{
  "n_layer": 14,
  "d_model": 96,
  "n_head": 3,
  "n_kv_head": 3,
  "head_dim": 32,
  "d_mlp": 384,
  "vocab_size": 8192,
  "activation": "relu",
  "norm": "layernorm",
  "norm_place": "pre",
  "norm_eps": 1e-05,
  "positions": "learned",
  "qk_norm": true,
  "attn_scale": 0.177,
  "bias": "none",
  "tie_embeddings": true,
  "parallel_block": false,
  "init": "normal",
  "init_std_qkv": 0.052,
  "init_std_o": 0.0645,
  "init_std_up": 0.0744,
  "init_std_down": 0.0744,
  "optimizer": "soap_variant",
  "lr": 0.0106,
  "weight_decay": 0.0,
  "lr_head": 0.00765,
  "grad_clip": 2.0,
  "warmup_steps": 135,
  "schedule": "wsd",
  "decay_fraction": 1.0,
  "decay_shape": "linear",
  "final_lr_fraction": 0.0,
  "batch_tokens": 32768,
  "seq_len": 1024,
  "doc_mask": true,
  "z_loss": 0.0001,
  "train_tokens": 119200000,
  "steps": 3638,
  "dataset": "wikipedia_en"
}
Each number is 128 + 32 x the weight over its row's rms, rounded and kept within 0 to 255. Layers, rows and columns count from 0. The size above them is the row's rms in percent of the matrix's.

# layer 7 MLP up, 384x96, rms 0.0746, rows 138-169, columns 0-47
size [102 118 115  97  89 101 104 108 102 101 101  98 100  95 103 106 105 104 115 114 102  93 101  82 110  98 100 100 102  96  93 107]
[[160 173 174 141 149 103 139 154 127 137 101 120 121 121 109 173 117 167  74 122 135 120 159 138  64  96 129 208 141 161  92 104 114 119 108 125 128 139 139 180 171 198  80 121 161  94 139  87]
 [162 179 102 143 117  70 133 122 151 159 126 110 212 118  97 133 121  91 142 174 149 197 132 157 109 113  82 160 153  92 164 117 139  88 209 155 140  99  93 153 137 102 114 178 110  64 147 110]
 [140 149  93 139  44  97 105  67 124 120 128  79 112 112 141 114  94  82 171 105 139 112 117 113 145 104 103 150 136 115 133 161 186  88 170 103 102 114 174 145 118 149  75 203 112 103 164 114]
 [147 141 160 131 170 123  93 113 172 172  86 121 148 118  84 113 151  71 152 136 106 145  46 157 156 148 120 144 121 145 127 178 141 126 181  88  86 123 144 137 201 162 104 124 154 119 101  92]
 [106  68 118 131  86 107 122 162 138 124 125  85 106 158 180 120 137 112 134 151 112 114 112 123 144 153 129 128 151 106  31 159  88 147 176 143  44 153 123 101 145  57 151  83 133 164 160 100]
 [153  98 128 140 108 122  85 106 111  97  94 114  94 109 135 133 104  75  75 148 114 191 119 145 144 200  73 166  36 142 184 136  97 134 226 113 141 145 117 169 106 126 186 116  98 103  72 108]
 [159 127  68 118  57  89 113 151 132  68 128 159 120 159 123 122  63 167 134 116 190  83 135 128  79 163 142 100 139 115 150 138 134 131 108 160  64  83 152 164 105 156 121  73  82 114 169 160]
 [138 124 106 169 156 199 135 135 114 208 131  99 114 139 132  86 145  36  96 130 140 114 103 153 188 126  87 115 166  70  84 156 121  85  78 148  93  96 136 104 120 142  93 150 142 122 166 110]
 [122  92  84 149 162 127 126  94 148 111 116 131  93 122 109 188 169 110 105 185  87 113 145 160 138 150 106 214 112 105 130 115 153 156 159 152 138 158 139 113 131 208  76  97  76 135 173 169]
 [163 104 155 148 111 110 176  95  92 142 148 132  95 184 134 143 141 160 126 104 162  78  89  69 179 162  97 159 113 112  84 110 157 190 115 118 137 108 203 114 104 112  90 123 142 106 164 126]
 [ 85 185 165 191 109  96  95 103 119 107  88 111 168 119 129 155  79 131 153 127 165 185 166 145 158 151 197  76 141 123 154 181 136 129 151 139 109 115 143 124 129 196 179  99 152 159 151 140]
 [154 103 140 121 124 108 134 144 108 178  88 122 152 116 106 165  87 179 132 121 115  63 166 120 170 170 101 116  88 100  93 131 131 100 124 135  72 161 181 128  61 131  48  96 147 130 128  98]
 [ 97 142  96 129  57 124 106 197 148 129  64 124 121 174 195 183 122 112 119 127  70 125 138 136 132 145 203 129 183 122 126 147  91 117 167 107  92 176 142 148  85 134 111 189 169 117  92  86]
 [ 93  99 150 118  59  98 146  98  76 161 117  83 152 129 121  77  92 113 146  99 101 107 117 150 150 128  88 136 171 130 129  93  87 165 135 152  65 147 161 102 122 137 143  32 133 192  99 162]
 [164 170 156  91 144 203 106 130 111 132  88  72 112 112 194  99 111 109  88 155 162 146  99  91 159  98 132 138 103 106 126 102 184  60 105 168  67 127 102 146  91 132 167 130 133 130 148 131]
 [148 123 175 176 179  76 153 133 119 168  80  94 117 106 108 132 107 137 166 124 133 107 106  75  97 211 113 117 102 104 129 135 161 100 107 115 143 134  71 186 184 105  62 135 132 152  67  84]
 [138 121 115 122 175 114 149 114 125 157  82 112 135  76 134 151 137  94 137 161 150 195  97 172 101 113 122 209  93  60 157 126 176 117 133 178  93 100 127 116 140 174 136 144 114 164 128 113]
 [161 119  34 167 111 159 117 171 124 151 127 101 163 123  98 155 110 127  85 149 106  72 131 113 184 153 103 125 135  98  70 128 138 149  15 114 129 169 169  69 133 152 145  85 124 143 116  87]
 [ 98 149 121 110  78 168  93  57 121 167 136 128 116 157 179 166 147  96 100 142 177 126  62 105  63  73 108 177 122 133 142 174 155 126 141 111 119 147 146 117 133 159 104 166 183 117 149  95]
 [165 125 162 143  97 112 169 119 177  95 105 106 161 160 151 122 132  90 124 181 192 167 131 119 166 114 101 177 158  82 195 134 164 149 129 103 111 104 103 147 110  79  81 187 149 127 176 104]
 [142 122 100 112 108 178 161 124 122 143  83 201  99 133 130 191 171 175 155  72 109  95  95 115 100 171  88 197 112 103 183 118 172 150 161 162 135 121 147  64  59 115  76 123 106  98 123 132]
 [120 149  84  88 153 182 158  62 121 137  55 114 138 183 126 119 131 112 153 144  68 172  94 130 166 179 168 186  92  83 117 104 183  88  91 154 115 124 138 122 170 161 101 155 141 106 188 167]
 [ 88 118 120 113  90 135  29  92 154 148 145 113 103 105  82 136  87 199  87  91 113 126 103 142 164 170 159 121 134 170 107 135 154 140 160 146  97  72 138 115 170  86 160 144 115 113 188  73]
 [117 187  85 166  93 129 122 167 117 175 168 115 104 136 155  80 114 181 121 110 126 137 103 107 146  85  84 119  69 143  95  85 203  79 149 143 153  89 120 110  94 172 162 115 105 123 102 137]
 [119 176 137 176 165 121 147 111 118 141 133 167  96 167 135  96 151 121  87 113 102 114 176 160 134 152 122 135 149 118  33 153 136 170  76 127 102  85 171 182 170  97 112 120  90 105 102 103]
 [151 120 176 111 136 156 159 112 155 189 170 148  70 139  92 127  61  93 144 165  88 149 150 102 172 106 140 120 172 104  88 106 142 115 152  93 129 106 110 140 194 127 128 162 161 140 107 153]
 [159 129 149 133 130 186  98 121 160 166  95 125 126 141  76  96 111 167 154 178  94 118 168  95 156 160 179 165 118 158 118 189 140 197 133 153  87 129 166 151  83 162 158 166 157 146 132 129]
 [162 101 158 144  90 100 125 153  41 119 124 135 145 127 101 122  53  90 192 120 117  94 146 163 115 158  79  69 117 121 162 113 117 131 124 123 139 100 178 151 153 143 112 147  77  84 140  76]
 [137 130 109 131 159 109 208 158 136 145 100 129  72 129 123 107 122  67  86 172 104 110  77 149 124 117 121 156 104 125 178 117  82 158 104  95 113 115 130 101 104 160  98 165 168 159  92 175]
 [ 85 154 101 127 101 139 128 119 135 170 176 133 126 149 123 104 140 138 103 137 176 163 181 170 109 137  93 150 112 144 153 123  73  99 168 109 128 126 128 126 107 187 159 120  89 162 149 134]
 [116 180  86 191 139 171 110 136 147  60 102 134 119 146 152 150 145 150 122 131 138  83  67 151 109 144 145  48 147 103 108 104 147 179 119 168 133 124 133 171 138 132 155 127  98  95 196 127]
 [133 180 132  87  78 149  95 130 189 180 146  54 197 158 121  91  82 138 112 134 120 185 128  88 154 136 129 100  63 114 161 124 112 100  87 154 123  95 172 140 165 186  80 127  98 138  70 111]]
# layer 7 MLP down (transposed), 384x96, rms 0.0741, rows 138-169, columns 0-47
size [ 99 129 107  92  76  97  98 112 102  89  99 101 102  99 100 106 102  88 143 122 109  99 101  80 167 103  77  96  91  91  88  78]
[[ 57 113 132 129 141 127  49  69 141 145 135  87  96 117 136 105 149 133 141 137 125 153  90  87 113 139 170 113  95  61 140 154 152 139 113  95 186  97 185  82 127  65 157 133  96 128 134 111]
 [138  97 199  86 111 111  88 122 123 133 122  90 102 140 163 170 142 133 120 138 135 130 155 108 100 179 173 147 136 146 122 143  81 130  93 133 150 104 152 161 148 193 103 178  79  31 143 110]
 [147 156 152 144 145 154  81 173  95 168 181 141 112 146  67 154 183  82  97 163  83  98 143 157 139 149  81 137 115 180  44 133 115 142 160 167 147 120 137 148 125  97 190 143 154 113 129 148]
 [150 115  96 110 112  94 163 148 139  94  50  72 102 122 117 150 103 105 122 176 143 152 117  57 134 126  86  70  74 115 105  96 118 128 129  95 181 104 113 156  98 142 127  86 123 153 176 143]
 [125 110  94  68 128 131  75 166 112 130 114 106 117 109 118 167  31 168 104 172 129 121 106 157 152 135 129 161 153 131 102 143 111 119 146 161 157 111 181 119 152 134 134 184 157 151 157 171]
 [112 137 142 124 105 152 144 122 134 148 110 140  93 109 123 122  90 174 176 157 130 116 135  52 122  80 179 149 142 138  74 163 132 169  46 174 129 141 141  66 104 160 126 170 150 176 141 105]
 [120 118 201 142  78 144 175  69 122  52 106 138 192 132  92 112  61 155 151 121 185 170 155 153 126  89 106  99 129 100 119 116 123 131 156 121 183 103  95 135 177 144 129 159 134 113 119  87]
 [111 152 124 104  99 124 181  83 168 106  77 138 132 122 153 198 135  86 135 113 128  96 159 120  82 134 176 129 176  81 175 108  72 120  87 126 144 115 144 171 120 123 123 116 134 133 190 111]
 [ 66 158 136 129 147 102 136 192  97  76 113  67 100 103 182  63 135 144 113 154 181 125 116 121 131 122 101 128 122 185 151  93 124 146  79  80 132 130  77 125  75 141 147 145 147  85 126 106]
 [158 127 143 118 153 222 144  62 174 130 131 134 128 155 136  97 118 127 149  62 109  95 129 108 156 198 182 155 161 151 132 124 105 143  70 123 116 113 125  72 114 142 121 164  90 130 164 133]
 [195 112 127 105 113 118 162 132  81 161 156 118 152 187 134 123 135 126 171  89  91 178 134 112 126 132  99  87 157 134 145 127 147 134  82 100 102  32 150 146 110  86 161 180 167  94 105 136]
 [127 156 153 168 139 150  91 205  84 125 113 150 133 105 120 109 154 115 174 134 134 192 136  95 101  78 137 166  83 122 114 157  87 134 152 126 190 109 106 124 117 109  66 222 105  86 145 158]
 [140 148 108 201 169  95  94 123 141  78 151 102 157 132 131  78 150 114 145 160 166 115 125 139 137 144 152 146 100 146 170 121  85  94 121 110 105  29  94  60 120 139  97 113 133 123 113 129]
 [134 129 211  63 154 113 143 141 118 133 151 125 111 103 127 125 132 109 165  88 141 106 172 100 132  89 114 112 166 171 172  99  98  78  86 161  73 101 127 137 129 153 139  89 163 121 125 128]
 [ 89 144  78 159 117 126 144 178 141 127 105 190 144 127 180 103  97 155 148 135 176 110  94 110  96 220 137 127 134 121  93  94 157 150 159 134 137  87 162 123 142 159 129  98 139 123 112 114]
 [128  74 117  76 168 109 138 142 179 127 163 176  90 127  98 122 183 139 140 145 117  88 139 205 172  79 128 120 150 123 140 125 147 127  98 152 149 115 137 112 214  82 147 127 166 133  89 154]
 [135 158  97 110  95 157 133 136 151  65 137 123 152 101 165 102 115 108  56 102 191 157 116 170 219 111 135 138 100 148 126  83 157  98  91  99 167 154  90 121  84  86 141  90 143 170  82 137]
 [190 116  59 169 167 114  93 174 130 108 131 118 184 107 160 206  68 144  81 112 188 138 116  85 102 163 196 120 165 107 116 162 129 105 185 111 209 114 139 164 150  93 151 104 122 135 134 136]
 [106  91  54 218 132 129 140 121 116 182 143 152 112 141 128 138 119 169 103 145 100  99  71 140 108  53 120 125 160  97 118 151 115  70 156 142 132 104 153  99  57 104  98 163 116  75 139 144]
 [ 87 134 130 202 119 145 132 139 164 178 118 164 120 146  90 136  89 152  71 143  72 130  98 145 122 130 147 120 100 139  97  97  66  55 172 148 145 158 128 141 161 133 101 197 150 131 120 120]
 [128 113 152 159 148 133 131 202  59 142 138 121 105 156 162 140 150 146 127 138  88 115 139 171  79 199 124 106 123 111  85  73 168 193 116 154 109 160  91 200 111 135 136 117 103 136 154  66]
 [ 81  69 183 145 139 154 100 153  92  46 137 141  85  50  96 148 153 118 133 171 116 111 117  81  75 153  89 110 148 119 121  92  94 140 116 159 161 108  91 157 131 110 162 134 148  87 129 128]
 [161 102  86 160 118  94 132 154 177 148  79 127 149 120 144 172 130 135 156 127 161  74  88 152 110 145 112 133 117 147 128 168 177 110 128 114  89  59  65 115 111 132 154 166 152 140 128 173]
 [200 118  84 129 176 138 153 138 119 158 134 141 130 151  92 128  87 149 153 215  29 110 140 157 136 102  89 142 139 129 161 116 115 125 142 151 154 173 115 132 188 140 106 164  93 146 137 107]
 [118  91  97 110  51 135  96 144 108 131 113  94 152 109 127 160  86 147 168 173 156 102  99 125 152 112 151 116 100 119 215 106 134 120 183 154 159 154  84  88 115 181 172 116 181 122 156 116]
 [172 114 119 118 136  86 145 165 128 149 102  77 100 177  83 110 155 124 104 163 119 136 160  75 106 134 124  73 104 130 159 144 159 119  84  95 155 160 121 153 119  72 169 167 196  50 149 120]
 [143 171 146  79  79 137 132 100 134 101 151 146 158  79 120 127 151 139 147 110 198 173 107 153 132 136 120 122 114 141 146 120 125  58 191 119 107 122  55 116 203 134  86 153 142 126 119 121]
 [121 158 107 140 132 145  66  74 128  99 135 173 155 119 107 184 133 129 129 153  55 161 105 129 104  97 166 115 128 138 186 185 128 123 112 180 160 133  95 180 143 135  96 162 139 185 155 124]
 [165 171 108 126 128  99 178 113 139  94 162 111 177 117 135 132 144 107  88 118 112 149 115 123 103 120 157 119 139 151  88  77 122 193  88  95 163 147  64 126 113 114 167 144 157 141 114 112]
 [134 141 101 106 117 136 182 110 152 119  90 113 156  92 122 166 179 130 137 122 138 139 130  45 134 134 144  94  88  98  96 136 209 153 138 107  78 183 180 134 122  96 162  54 151 107  87  71]
 [136  64 135 104 142 123 131 111 132 220 144 145 137  88 130  90 131 126 127 103 138 121 188 127 195 127  98 132 168 168 100 176 106 116 127 103 154 147 150 213 132 141 104 131 142 148  94 145]
 [147  96 192 126 105 115 135 151 120 117  95 165 142 108 124 136 164 130 172 132 159  87 104 140 131 110  89 118 121 145 146 121 124 163 180 139 136 117  96 114 101  67 147  85 106 148 144 114]]